config = dict(
    norm='rmsnorm',
    tie_embeddings=True,
    optimizer='adamw',
    weight_decay=0.0,
    dataset='wikipedia_en',
)
Each number is 500 + 40 x the weight over the matrix's rms, rounded and kept within 0 to 999. Layers, rows and columns count from 0. Numbers have three digits each.

# layer 6 attention value, 384x384, rms 0.0417, rows 29-33, columns 0-191
537523496510437493451472575529540451381504508484512651488509508524524603433489520534566539579562518528520508521485385512436431478551485535467535549493505517533485440541460466533482459493546483535538530518368517530481476556565538443474565528470535434461494496474530510491510414470516485532371526488567482468401512506495500478483523492421533391561508593505483532516429540477485455577606562493476542470450424522488507376520409478545516444560509478424562431471469544516572459426431538507512477460430612468488511484441551461404504447475493433517566470500569395559475586468467511520
531498451505461462650486438446445420534442465548512510515552445432511556445536497501604562467522440515503465567478516501488460463406512511550497494488528544498492390515472487543513605471394482434452484488445514496453422527535486485539488449537474514573536478508456468489496468578512649446619563568443455485523529520491569491491483501543498535473498522459502530375481503523540518451568492472532634503572443460539515587463405508495542627486450596516525480577555546542529474449402583421532582364439547465476538475574463578507485552542501553488525505508488489511522568449460450362
483546579550454503489476523457466401344482497550541462402472550478574469541513563584547529531494487483513459512491613412530589480547471513561528479466501477555479549468485455493451465524475456470516488464538501496413522505532509497539475613538567507519503487579493445437504461428514539530449532503417473563547536510453543594563470536478532539527511489628474565492530466414455486512455477564534568466476490569562528635606450464469482423543584522496582503538544440394462548535492511545470577562579471537480544504456433554473553540441527472464531448427503504467530558480493487576
499467486493536488534494501541446471546553525472527509510542469519447517491533473488512427460497504491551526461471539445484444509498501482456537532521463508426478531505496516503513509488482483507536568502504546547487490483580519510481528499522535464523540547429468483469488511562545516509511507450498544472479464491440534499509465487521522439476472549478478489545511529497458442487523541399541551557486508503527495492436480443549509481544481437496455492572503498545464532535489470516498534485481535500500518475536546581504490484504514482536421515470470453487450518477541466472
479523491565474540486531483482491488488502546518520499531496457467516471449485528462518527491514533456550497516532544526501485490571503541561479501518489532542519439560516495483435502521525494481539485510512483407486519504493530513507514499530472543470488429523543549504519492570532513465522537566528503498533465474544532528512502534508515516481453513515545513465532503429473477517469456565489516473561490529482469529514492445503520506514545534520504462515504504455525572478482447418508487478518518473562477495476527531488518556413494495478538557529543525497528501557451524480
# layer 6 attention output (transposed), 384x384, rms 0.0417, rows 29-32, columns 0-191
529482531454660483473435531594487402439554534453540445490459528443423530469413505528487490487526575518445444448417478562474470536501415444522627467553537591486434497568419558464569471511582483480470474489520457523522466583415485480481532522544496537530513481490520519552507508536541533503417495537458542407357569461534464437519532467511579472491526548528508509476493546538521537474469472543543504415501544634529566549514494459553471426629469451491527532458415486515568541454561499494456544480451590550494443528429533423425377483459402444553463443553561478516507539504510466419
467504477560521376505485506465434489588419520517534490497530529460504577459504510480397427606531387543508515450468496536467423483471573485445573525543562493469524469468492478520485581483433497421431501471522551469530473461550543422545420515507537528543507550448395523509533460555553519507630442533453459573618449538356597500550489431466449532488537537439475514393456476554431546465489552449524580495551513420551552572462468544518483577536501501538517551444544461539490461430465654460581439506525494460501542449534506600520479566517516515494393423490386414411472555540391550578
441446531508514444574495460492530427528469508547538428522418430505568564561438521411540455520502472491501478565424568447465511533483531566536491545397502463574540489494517466452541395554482454549542494535461416490480570468497517483399476508518543455474535511587487531527459536546509451545601531550446567516503450548525542526480524497471466504490553560552520519501530445470483518526529506531521506418417496420515540571606485469627472417567517405541514529539512535460508474540527532528547470562454554574473536501471419498498535440404440406468501586515540623477528522464458512472
492541463512491538448554451431493432545429466556493545533475541535537446485470498509510500475478532519514500503512428493447499519522510505458546535464554506488525454501536473458511505487499458450506558474467528445537488518530514490485481549502546541507498440464528513516552437516504457499519571464501504476463527502486482545522518498515504507505491474581401510467460578482545581493500490421484520485581501469507509557458521471461517454500494528483498544509514497537482505546492501482519457514506518505483442506498491529538592481517508424504585545465433507564512535502485523472
# layer 6 attention query, 384x384, rms 0.0533, rows 32-63, columns 0-191
498527461499450545520473487508484554402451554462494479475501515440444475462550478513454475501455474484548459504478480504512463463490622469488416455514533519454457494435482467440474520512487478531480430490507450562474568536495517516426484554477475520529535450530440482456455556511456511556480542584449511484477495542501496539473554517455579432509538435470508558537581466477532491534557484415467492577495495535496456460524506590481500486501551504533519509487522517472503606533543516501469471544506523458488498559513527514511481455501469396524491472462525452442478506551431483540
518484533469522478480512519521503459544552477562559451527548523526526510484412462552557533484537482532441512533506509441566529560481424452572545520469515523441553525540475522489522478552505544486485511435510552454515439515550514529458462488434532515542493547506465494530425531471532470433536505480474459510525525487515490495436531512562522546509466505525494494520491444546495514476489495497611549470539482544476524527509495474504528534503498512468456482531507550509435431429492459502462481470465458459477511478555493546481472477487518590539487499528491595486481505458548506456
481488511504497480469471485537573503472554483522565501499441542473520430461479500499501430507540466471474465500521491505537492491455461485482468551552490475480514522552563469502532587486514473490494451467518529472508559565540488573488524473436489499521496489520440487486445538558450490504544536517494524490488472466508470500497482502507519481503482483521451509503451562493524460474535501441496504572507575498517484524501490486501548544451531472481522453540457547523464527503536524465600551447470553532449439495426553561519434489508466405535522532517495454564564457483492467445
557506475515482452451458507577546551531569529533542472555477535448460455492480487515516412517564493496451447442494460545509421474456473522486513526536453493492539556529543501512508538513507480517495491432477612500505551544487526516469558492496486481499540476554477460502458489598413481470531545512498524506465508462467487524528483455504536527505434536458465485503462508471526533455465542488450455577451584485481497538519543522520554526409484509482465484560475546560507514480542469457551547485491503508466451481490506573455483518496500442563521508499503472508542477461534452522
459452498533470498477475549455489527471484535444516520462532481548466508488504484526506531511481546520508497483454511531532514505482493506535510466485485545496438476525484568565499432498538562512518516504460449481466514483458490452474539470504479491514517530557523553537463508479479489470462456530509532561485458458518503532506487524482458489529468514517514461507564456484484461544525522518537497457514438471505444460525476491538505545430515495509528484518507480494506484525559529473464560542529495521491528498550496512456481492519531568491433474511527538500496509522483533507
482466533463507508457512437498518479549541504532520497475482527496552430424475510474479533492544489469494476514521525463493458503481526475488471547507473523524540498497478481414503514493525515518475527457506547485463471497514491545495469516488529524481566470476387515480491520567491465573504486507487465464477587464491485451499499536492556484425444504592437564504466624511557506513485450436544552552475521483450518551507501528475509491485512438441467516497553505457415514488483466494480518535520560571413501538512421569495461542519433444524503504444462485498525422486461495467
515521523560553479493602543457461495453498483477524519455567551482484615485491448482480529463515461517517534493475465477564538535470464492565438524506448478489475507528548550475501527481516494488539433518474504543489459433483567478476509476475468455463473567580513521533486481532442519474430454463509520561547439480451517500522499508536455565523620514464481411469555415478544485496480554486443496497473438512497529489517458527504525571440448455465497482462482527563568458444549503527462456474510376472493555520485517446469581522470524527489506417513479550511488507556485543544
533534499500500459524518478544462576511508474517553484518526584481489515494517485538479513501517468458445507455499473515586516575466454525533473511483464594543526548498504540509468526503547498523444492491485458603537479473461574527469521487501474494426514480510529482456530526472477581480504530521500527455519532488552433511417498509500492553525546459446476473543475511521500539585520405480444462482521425551518487501530458517489588501461512467455492516534603567494572434451541497598526535569470460575532513575446511478489474568544517529517486486513511517526541450439523454666
413558424510543585595552474430470527532406498489476529496590433502427439463573552527473559473472533460506582449371480555382494425530581527412590575421645532492474445475462579505439565402572488607529548637539435473535426495496433439565570518492470439486491503464591515538558451466482556481545504472409479464576541569589514448508617518523461453488646511474533545446539540460502550550609460503442490523536443443522417444505503457445491496597480570563427589526475419495562508524468546541521539496512572570550444509473442488521525434551453581413524442425531517435422493634502498467
483459452518501466482484569485462434553482481496556538482480506494538503474546478415545461543507485485505525512516520490451556515527469468508563527530442574440557521556505539540540512475507426462574527516444480508513534505570481491488528473528468481467431533555536512560519521436524485557479501479492496551507455498539477461547377459489506474508473569568506522500500429505520418467515477529508480540518401505529535514444434464459468488526496464600537477555536543446488506499475520426523624483508538413501500476470541502484564449486512492513523472540500493568486501487444516577
553476548534518482435401471454530505469505500438590441533543590489546541484506547546492451491459483494521553461476550457510463548517464453440471465570559502487536499495525502488482479535527492555468425468491429510518568469468501524511489534464516517475440529489519513478481448474560518425540530473553496453427457498456478553409552532382470502510593456449488506538514510453557497508552422519509546540425473522477497466474474515453563468483489490494483502488493532574431541527477479534491475489487465575587568509481544396563510513535468455436490480473460476494475526465496509458
581498430505491477518489455541471391599462517521441524498494500557541537505525580472471523416458474510493494506476541489461461470553460429491568427455560563453554467546546524470562499471468482427580568547549472521497516511520497454453462525530508512507517398495442567517472500477519483411523493511428472528511455455581478476550485503439525502534489503567511482468531451502496525501484460491546450474538479568539431481406486482543498394485522445546450507490562454494463532569539494445416495547437492450570545488505508453569558443551470428528510531496496559525449581518497452526
458445546482533477512472466497539451498490540462544472517473526512536523545475503407459514563452514497510490425506573477436504566485454467410526460507522550488488511520491501539448522537536482536527457466466441534499510503476457479482475453492533483464536551567473460478488482433509483490431489551475518508437489508609515453498480458493494516482469568508535504514430471533539450484493457500457483472437488497533511464496498521496596580482518506514548549502476492575517517505472430547546504512435483491537565613466473544482503488526537503527523482490579548492444498510475533525
506511519507491503486498486467466485528487501458529467501488455480525556499477535533508520436475511533577460519485548517494513494526548475463498402471521468556450443487516480454543431546426520471500516550554502547491528539536523474523512461495544482515478474466498508512463499498550536432552452449542449491508526435462486548525472558467455467499504431515469541561528507461457524489522513529608566528480474490514510540469487525522491433504523451514520438435521397469407549506473545511495447519523463514552488470566514489499494540510484502487481479490479523478541516485513556488
499544479446497462602446502519600486544480493509408486458485472476484554508558450442509558556491526461539570539511526474441479443522545488466564431477581507468488512525461477499501507560389512487499421471501503501534471480482478444441484522586465513481586447586498504471535534537516537444598475537432475462517511515516532461529533520436541514535474470459526492495510456559512463483499489562491500504493453471570486465482488542561425520574449494506452585436463496500535568506510484413445459483419561494521459482496495496590454391491464519521550546534552484526447492435444416509
491548496480558503531506449440481495512520556570462454528446560458486432462499564529447554466472468518466505541488464440446533507588554454415482484448533462450493483504550532515570526471526466514529486541470539491548479444508481450514468480504553417473557490518424522521495480543459567456505533518472479564494480485454573513527538441508478513460624476576438512491546529477498584492540492465472470590519478506529533507525601490505516445587468494439495485490514523518475574456476478541539504431485531492490493430507525397558494476521451421458557518474558485475407542542539545483
557519526472480425440553531484489493477570549512561464551499563566504476505417444574520472495548500483491506490523470536535495535505496499495545546532490488448438536613466476490472470502523555519489446493426532524505518507512500513400466422396573505506529443561386521466432532539490505457475501569459502445538490512509434481467468447552452521530501467486471508585542485494494515499492555488550488522478511483491466532473540454509535548428429474470536461586501559543463445475577517498514499443500526551532433548524547583498486507513469481460512525546472580528508474474535538501
527516478485555544511546504434450490581434500475493541484538452487452541515524515478517521479457514523455545485461508507504515497552435492531493475458539490521487471482456510463495428523461501483520519526539448459478437468461461477525525541524482458502450539471587554527548480445572527515490479476498457476515511500490543505519573500461468501505521533485550464466527497500513508543516478542516520385509461499511529436509462466493448488544503492521462613451500472521556459516456493501465512537477491502469534500479484401537569506472508557458468459466498500488482547527471508492
517534503466524469554510520535507538519528490551524475519486527462505517493483469526493493488547468520497536489487484528559519557416417499506492548479464502451522483576480530570471499478584504486454482481463556522490470493498502512475485442468500507525497483588476491522437526545493514411570474491485507529495466455494488510491509473530523584552487486494445488546483499447456558535537510545480454454539522542494535500459557550540568528434465515513512479550451500498492479470532496487510498477473492585536518521499507495445510525548502560504454470523507519458491478465539523512
502507469521496515520505578504478510499522498478496541448542495509521529494499520510483529488494481473462518516488498463516514538440403555456502488453490525525534489523471532542501457472537551491528526465480513495518470499479474446525582440548495453565449517573558519515461536444535507455514469496518509548501444482546447490460521513516492510530501522515530420530476476405496491501493479538521494469528486527484521484456468516498506508425504511529494512551538508461497437477511503473476501534495442546554483508493486480466526480530496577518393478528531474481499519498503514506
477501474520521556570500495492458515489450502459520453493590501521467571522524461478505560462487499506525558487449471506501529483525537470476525493423566527489468503436460550518482497483470507482485475555490389545486468496468507485551508496566499496521453496479538548487519488473558517480474498493436538503522500611490433473494546549512480479532562519489547460547496478575501475540596489536514464476535391552500517415504506503491471505602476517529485495491461489504532475438485561528450525552520449489574507530497543446511546508517480545481471465478507469515397505521461537533
444458448522486494474496481511469539490521509413488481525550518501555522431516503513573541507449462535485483522524511514502511457486464501525520435514563511514432495531475487563481434491509530513510459442446469471482503478493470437481548469487532516553576572577493529506489546503542487470461506538513535528545482523522531516450527498504540468583488553461566489537460396493565480537477542538621476545498508481509519453534510529513525520469468536525469458510493529519542490533512524446456519483491477466494483487522532546461519423519559525540430528494542500438486542498482485477
566527506511409514497481523473479430460485538500532454476527513459482493490489481437542477555538496508490549557473548474489541536487531470496594533517465595499484517532411511481567482488499592459520484548541439516454495496525462503499484469534488520505433396468539487513500478485504517524490512428454596559561578531486357529526415566520528444535454535564475513544469534552527442597513437516498439454434469510524446451454495512502447507548560475527457555548520512460422500482549496538428565561531535460527527552494422490482506534527470532590516403506488441539429460524430465476
612546545471524516477538422458466485542480504546492504544485509488567458470488603524425516445451506495494517471461522511451499560485473520489503452480493449523510484506530479475532471537483523516490557492477512552537537420496514512492446485477509469425502482571552529507459492439555509451566497470560504514487505408490521501520457465456499568489502478532505464497528541443486611482479475478462510484514524541508479548481522516524536430465420514473483513455538428509476530525517470550503501498503502548549552510489419454545457504531443484432494515520467521519469504450498463537
522529485465498457493509468479475489536505482550465519554488494466490439510467531481467479456548456463505496506490476496458492488515500483449497545485494475482562505480520482476523505472459471508498511540528588557481498522508541524531509508484507498455516483451461458497533471514517518526488529472496492488494548513515504498545500477539509524472491467530452542479514550448507552514472479471428487533504510519510527546487558457485503498543499525506471528482499509494481496511497474508530475506481529507497438447449500501517495520480451473522558524486480488530510521512555500479
533495514536453483498604404457494490446518439550487515432521508469501567554529582468403494517483511492516491466485496525530568511483487542540476545482457519471462437476522563456523517482507551527499503463512457496509530451471455504488538465532516513500424466507508547494467516465481561497401511491486527447523543537468411543426530517481507596464577447521553483481482508422511506435432551460507484466477496422514541541498538453500588537526456517432517501518488561541480518492429509481546596521546507491481512498476504432467484514392473568429487579457529436480506447516468509459
441585522495541473505472606553523534480501469513536528431496467523457507529520435496483518529580478488512524496489449527506543502498549506493495520472493535489477535506513495467491486573499515516456461502484543512511479477477551558472521499496443513421515464574515468487502494543436507584455455474478529505537544548468511467517469532508452499481522493517478454472535498566500486433492552480444543532455462454427481556577499474506467544510444493462494494452454523528568518521507509479480471438498539512464543477507457516528496482496524532472496472519455479573483450521550530563
450554498508458545480418470481551578581540473511536471578460482522470441515562451488562424550483511491483512484468520560526442494502565503578537463537448568470530483545469547587489470472561528483450516538514464500493548506497524581575548558496492438527551428560574524482543531521426525493606559556498598507431478495476531527488462482509566519499512517519486461553439580492453528479554536539504497505569594476514420479497519450491475444560472526533465462516456441516487562553502471491554523559556479464496512451495516528484491500595517447529406525528508465499499467443453486539
442491485500471531467532503490502470477448495496434559466457453498497541477524440467459552602468467423472544502548480500500460524569423513456497510474467511437537558500499510482452562492533469491538467469483519457454500455466468454435457539485525517523532533446517437585517523490483451480509534486491485490591460535578467433487552497486464532397492547497534534471495480562492535551514520584429482458515511504494499464462445501506490557491520497467556543510568595560515442530501446525500414389466474465493571586511439582528465473532522501558581489467526574484542432483493552495
491665491493449500510475510466578559504510505586502546551417504455558449481526488565544503474442483464488532560521529442484536519510584599463504471545529512547508494455476477478523517498477554501473487451529471516475496445482446460524513524485520451452533501510540490458501497481506519458585524496492529444550479414464513520481511480462420544479537456506552475577502603490465529453443545503477508496493479487468465515531543456526452521548526550487478467501457448519536566526491439446541482458453503515466526441470461395520451468522458440426475548488469486582547502457496380483
503527527517570484528520536446460532522539472540526484539480536443542471537510577550429506467480549569524468507504491398492544486493463493462456507439489409572473446523539453527527470466493484509510580516516569467551494519546497475556518517506529477512487521477516464490523472496572548486551550515582426481453557427433528519508516459558493456523548465518468521480479584417563553492513469537463475502519468547417582442536556533498507461466477486478469512527499479418443530449451474499513514503489540494503415501480482471442442478450414469510470469449516409481458489484558471427
497489545534478489469411480457499549494511466472578446586433515511540537547479460510523488536491505496511526494467505462511546542544524461455494484542499566499454493492476504585562427483471553435502461533549467558519484519493535501562554485460535474449538467505498542525500451519414515505508497451478527577504530505471512520519453486556472533526467481559469512593566562497515504590557537531531557484427483541398469478509547545519459527472528498497499494505483473523468550464519501520554537537507519529463529485544448498503464509515505480493513457563531434508474480497475529499
# layer 6 attention key, 384x384, rms 0.0517, rows 32-63, columns 0-191
513476538515484486523515412486506510516528446470469452555521492493492504478486548464504463501535573536490507469450463458557445527524451542408517508525541465501460520514476532470567559444535493533534509551487574512544542564562487429515516520437494436508512502457463465491539408533491503490585516502496417453540510512455459518495512473512454576511480515503508493553437514499590533508583553500458505584457535489500500537480536489479492513544420437531477469540504486528515583469514427499539442550468498579473512501515502501524513462505487607472544549450512539576552549432507430490
520508476488513514468483515529499458483514527496522491472448481529553455529508501541471506504524503530529466536518547501525547453472525457507475478517487519543485485466529467573497493590501544470443501467474440531496517501555510538484473474591551593557512523548487550484457523519478524528479487543484488507460497457486472499450495541497516438497497563514532464472567498516481515497474447532515433438486484498508501476548519493488508502462572526445523525475520483511521443487433529527496554532541443515483473481503525508509491510480546469539468498490495501454448496469488559559
519504519492533563497460549540468523487542597507470487402471480553576496555441520536482528501490423546499418529529547552537593448527495461579464365522529516509468510503505473518494455579507535416483506480454445554493518480490515484498453419550572546546504524558558510536484581458521514464487452539465456493461501483528498479477510522528528478488499537538555481413575426511507466522444466599527448437463508510525556531564511540483494544459588490512523473456531479447467449491503467502448532482537480453578518502525495517558492530442545454547559508545475510420483463477454596529
551505553537532482538489474531478482488498510466467489443418526484557499512472454487498444487551429480489421536549538519528511538452446444536446426531486491518451510490485468570544488562445519451452467478527521510475496463547505487464494486495508536517506509565479499506414565448529502531480420509467457540480499471514515513521499528515522446513464540466528450452540426491509495489429491556486452453466518498541546500497524481563512495456530435479521464465449503480448467528506460522430506509448430456471550529517455513510507463524567453605508529481514506484511485464477526489
552461492528557426458549465530531517571517550468480477557551584515523533517521524470515502469581503516506530505451525451489425553515471504517509572490485465530485521586490516426498503497428402505511506415526528482539487509492472549510483499413544489508518579462444470459585445476519488526603490514593501503520464504485476489483500456503504512505516376504514554555479533535517570478567466451543503581529447442436531477494493499482531473515430521424510535451481563481525557521508542500562507452448562515498557462504539547462541564503505504439475520465470496525509541458596424472
520498543542535546478479503551542469510514489463479511477478514533561502490451505551533508464572454538542447481543528489508460535504436490559490431523489490540497547498487446530483521493514475474490516481504501540505492573513449538502497460522548538537471484514491498418480534478503496478477489459417444552539522530564465483527495516490546500576514479485519454521543469521522466509465453557486451447439485459489542459535495518481493457385546476440514469440476481478446466524450451513514538504476471472572486488493529505471540499480541471570457489473507533449449555461521482514
469496399498486519513447483554477496460527512509635451534478447540515558455505510508509492495474550466523465546518471495526417469544528603498465593548591513463639441475499528431429518464485482522480509414588491415430555417515461499449529520525497505475534569488483516507511438522538503537572566492442465514578465482532529488535530477459483518468507463523471586476564519454457504527547517508579496599593531463528461512474517484494572469501598518633538591531501558447528501524536566423528508511519503608508465504491546523485472496553421426475488545434439461441516429511461410513
494537426440483494515515465534466501464528513558544486463456492468542476605518472492519512535532466516490480485494503484526500463467578542491457478483510508509542418519514461439438496471532569515511612439534500476525503558509514527470461542451513500523536438517518519560500520555487545553449481551438482503457523434490522500529506512505488492528512453528490455522531483481434487410577473469549442534564532505521462549493484536477482492436558467497542537515492443458505523505555544499436523559506445508505501530530549507478486515524443443479360547389447523462493482536518476528
501481454509502495470498548478493480469522531519553499503477519514490491514491495488487504516514520483513504502447494535493499513533489538497470542534488518501535482505516516495528518495491531488483483530496516487511548512484542543491474503472447537488451522459515464524458524496485477554518476493492507520488494510493511496488475544499520539469502516522487486518474498500489488482531510485483497537556533467502506499468493528483502487540528511521514525478531469483478494482522527439513519550515517515472471517514498464486481485479484444505477521501488480509519498471492474524
400565470481566447527469504455493568505538489433558506481523421536431464507582540514490554449408564458507554458461491541518570388486575525410564482477526572489448468496536482499550445545513528465464518455486456481481420578477490514576526610484510520557570486490484511550531509576451551468510515498541531532434549503491490531467591430459446422529477486576475444544494535530493474499506567549466610530548505431540451452496527513450412564527496546537384504523532494539558549494497459496463543553500424483485464532490480550503481516495425496468517455564506552442521455503453508440
518507551441469521476480514422474484524479468474512504531521541446483514394530491488486575497498487515495532483519486429467469475498560527433488495550533502444544506416554485459443471554508455610537501584515518446482489499534500355558509522527422540487508531460491523507504512515523478485402502524525484516553418572481540476500483470525502422432565526469490462411534515524435510537474466437527446479539475482476527508549492449418552509471472454537469549512479536505482538480481504589416527527485458516488484459444505533578448508475497518502485477516598585416483412538494514514
398479444477577463502496504540413553495507474521480444506527579506486531518515525568512597534480565500567523450492475478522568511511505512401494446478489548522544597554551505498517505547575477493592518520532468553467516592496507487549514495434494521440545520434506567550518509509411497539536465492587461504484518595521505554472578463523437482487532580507478521516558513526542472548509557527369569509480532496459521453555517526492507529417460488530527501458471538474538529452455485514523540474467503519504392488507494471529532564421524511488559403533526524528510475501489569457
525565414485476520500495483552544556490511538546493530462576450453421485451535457536486472491467525468539491476480519517481520512510552443462464519462488591488508466465559493566435463510475471459577547484430484496531537493505557411553471448430532524537528426507474504498510556520530515578460548442457546532509438575487522568502452488491477445523520527509506494481516566465468511513416465510583519530536492523542480511515539457431447479448574521477491532529517476563500498560530458517459475495496440391495475478491545541531533565470472450459537573525422485444512515472486466569
478484535506510447460479521463534529509458469461414455555554561550511508456520525479477512511516548494445512483488463489454457478492461506489486567496534486472541569441488509550518507551522514534537490554490529527489463504500463469475482467573438495420457536464478504432584432464492510434479600477529439460553482528484439409460493442572538508423542574474506489469516535555566491519482486518495500475451392537421522468464477452535475542518458511532509504436485508551574542493382511543510494506455562454535492444491538406493547538449479588457483374559566476506468506490500493508
484489441453419485573490464507524519518474470438419466472508516417502493460610483469527467534419506480519508507486593402483483494559506413440546442454544509464466445464534494545565512556483514431552497541532511454479607446597586467515538521472565505541485484497472456588492475467483557476470454466506463601570349504479481527440543513505441516449413526485516558530542447512468513596526593559505607507496579506541475500583480551520426514524542468535514543494533532534430571470447514504564500439471464401466517460503475478487490459480436518483458470485469525503506507446483553504
467552531519462525387504551502528463488497519529577515525516495497472513441582528529506573473516555426516584475501543515454423490552406549450488595558487444483571539482573536460467534519563469530495478548505480428495605493502540429560465519549515539457479505526478448572519506461499419499527464529591450550519527508550513470434511457506507513502519525466491576556454472491454527464511438538438579551470609467441552480486493431452512498448480520544561531538527549488505454481461489490569538478499463634496525517497457546495539457480505495579529459547490431499550482484544505478
495509493543510507470507509513502517526481564560482472480473515524461519546548493495461418483493444487477423470488473464493545541465518476567472420451539545535495500554509500493430549453464564457527496474529459580475508551484563525507485458492486502518535544558543512506436542425480474455491469495458555492526521575542492494534494525460523501564540505513543380510509495509581460473460482525533478543524456566535473524571457510534556432436576444518463524485439487459507522517539462495467526497435519450501534508525448578519519503520502439554464580445556483497513435515524417539
491506464525458466449483487523506459520501408459484489570532513489491533480535553513525619496524522501551510550498471503513433456538520558464565558527525474503524586489470484446503465488524431517509452493445511499525483519535513526543587529489453495501526513480469475468552514575488480476517521503518494495494497540503445526463442458534421540496533473456478540567460508534506539525572491384440537567514522437478462502526470541475486448614474529483515493510565458542482547520426485520509563510551518516506444450462538431483460527503498522471468453502516557551500524417502469493
518520537506505481532463507516465452476500489488472482500481456534520494503482496501508495511560484506551455504560501507542518484485492470507461442529519534514473474461519449530510486565492552496463509465535439495509520514570501531494504500479533537533516474534497489514450536544468533539464465496476462507493528460500485493504485502480502458470498546463553494496520508554484466487467493499494470465456536511511457468522504518545511427476530495495488471490523538472462470511513512511474535539506458495478536498498472494518481477511532470551461525483457536493509490483496484498
534514485549500456504496495540501485486534466520558473537487546506478531494448496521554542491566540492518452460503493512491432520437523557518517525519522462549525486504456478440474517521523481562500549467540498499468524542491472518511503562545539520529493537498466481461551495504458493524499505499542414441518492498455518525478460435471487482488488458447502547562456476500542553508485530465500501531497453477495484485484517495510499486540465516491473536488555522504494538494496492502541512493552535532494470501503518521520489497552512553462464536451480519512521558442524465492
448501459479508535459541527488522512488514524488555531530514458516420481469541479469463538500468539491486549511444472488503486484545542555486548567506482532461542450541492538467488505453505507493505511502469514460527532542499531499481528524457422491485473481497521532500516482529483482518524514478489539472524510481474512486491499477496446525480550504560439545518467540451482532512535513469502568536590518520489449495474485482488519499565489545524518540503499489487531523532495533471507518540505532553470435470486488540466479517481467476466479495538531468507490490515508468504
555534508516508404409494483559465426556518437495416556505567501524501549435464496454542569496490513436562528477459528419498478579501436502507508524484409417544464517510409505450525487495528451471572516530490528536516520516569499460478467448524508485538470490427466482510499483508499520506579496571541501526460454579444385536503503503519511572484471485456486551432489563578533481517481527443440434464498465453413582470534451493561485510540539431448498620413508541576444533492543585570520468447457469506529491454448506520506484486499559562458596521541523488536440550481518474513
491496482460499561537467586530539570505533543436468531511511411516430466475517498532482518473495515546486539411450528492543515470531574483494517516448500592519472504533562524484469535458492468524526485525472489474516528487414510518564526518479451538535487488496559516526517514531451504474500482509476492497479486499509529548498505521520553448511485484567490465539556555486474458478536515485461545541579527479478397468481496494451454502474503550480449486533507418521562497542439451513451564515495544527477442494522512507444533478495494464437467507510513437488482497549473475509
536497568520543475536487488468487495498475473570433403530553590450563541482429531485534445504568505481546518451489466443500470516448492465471449445464515443509544485523483478445528541502517506585531479606579491524480491499486491491550420510496546498454539494438513431555511450431538474549470469462499463525566538508521518502439543462528483517510480536428502510495568525529470506466485439451462466553434525526484563462498504490465497486386528443537516458500469487512557517517520519487542500445562492492528594529527432405527526521492536556481487494453449451501592483537511514496
551513535618595478483395515575605470429535561657510413437415558556595485557421431504571422542542407527498435490691502448567542500477390399574376405557493527565443542502562440481562560527485556384443457449461492568477552450516512513474469411522478603486577540613518405449381624514413421492366456542530497567466475481451587464435433575541578477581419518519533417456549422566569477432394467500443416374417545566511577542501544545504499529418532461423566375414449523510499431461503421460482440506453432433493567561457500537408537537407554474673539520515549449533568513470423569474
478486529506492473476501576502503449489527510557502569483526427448542575442520514503580526565500397495490537492493462538389515511430545560489482513539483526486563537469499490462480435468593504559420519452448493499514530446492371507500491454515521574502503484398452465576569551525472463530551510524533505473491579551555585496529443439488609539473468573453483559556467539545442489488527469460502432583470473572420511546476497574510519503579480478519508507498536491495457532500501545499494576443526567555508537523442448576507517555561536461494489495493484529476529477515475437539
470494525496508499522495481503602576508509498481503429462496434525551464555563435487464456475457522497505516498504567442534482485477495411499432452494524512503502434562518467487481485491462574493392483559502482488497513493501510528496571523468521542493538496544532511465494507438545520528535481467515453506503469470530534528436489521447479564502535475502503527513508486495454516543535448581517523490541551490553462509432428518482466530535505550566577445492439516446487473504490537449533479529488511494454506537555462489459425510503452448531446522498484496564530440488475485494
507498546486527526436528515465442503535452472410454526397494536552504485455538511459517544454561484473454529532482555495594581503465499472439519520387491577494480515491475515497534487586472591488469468570451470500567400562470464619547491526392512503546556474532505493576456497511487472505519424518467502580475545457463482493559518417507458420500534509547532394503462517556480503523460484467539486484484483517555450521504486507531441488505459468484543481483479465481480435463547535514428592515478492499445542485523477488562509503495519536504532540489514523552483522423555554479
588525399516458436482458494531490598468494506528555485507482484476548472496477542555516501449448569564492493485503531511499512566558573486528537479492514500504537480525552491540423522500498495489565531471478530509531516446505470419436505467490597504496452526510527534507540536478475604524490498539453543525562487502543517554545502521452468486504481445443505523529528473446474493449576538510546509511484550496507492589541600541463522534476475492455469457503480526468537476534552556464530420471535435570598543481449528573462433530531429449476453565473347439464481513517487533560
522393549510466533439541472464546422495463464455439463438469495490565474504513516457464464529537508551468538475500576560501509466540490468486467474475458470500473422446489487514533494500439512569482436576461478512575535489554480504527521460462595555536502465460460529606543461468510473484587469523558445546518478511446410538457517453517516605450535477507504472502457430487471414527465432538511513494430570573447476568548480503463447531497468484578559573464477484535460498555426539534514491451540518503469585512486545407460447496506489617491586543494476565542492450486533496523
547513523552386523486501493498523389458490536576554484565482566502490447489473524434485488545553521462474487474520475578410412460551462568509540496536466449450486518459493551464544549445565487557441532560507504481510414461538535430481470541574446461465463490466486422444518468508439438448479554561496475466545505469463524461457496525509530532451516519460475494511409520487585508504450513451465519561486488500513541497441518464467515503494463501516498414553563551545465477474487446456583498466513496466542588526487516421510548453466565550492441429525497481503555572527505511532
492443500478480543473480496522537557493442545475430561492518494512509465478608479438417551525491485549423569490458547488553527458441509484498463555460473567482472523546541514535472494503439495491514442580442467546536472497477496441557481521437452521545502491587504536496514508525444453520520489509469518561533494502506472429467500492496420451530587527492536457509497580553469542498494507523454543495519492509501432458526513428463512472444482506472533442501461545466541488493460486545435457478536495482459479504517533538504499502477490545462536507538525505520522479479502484521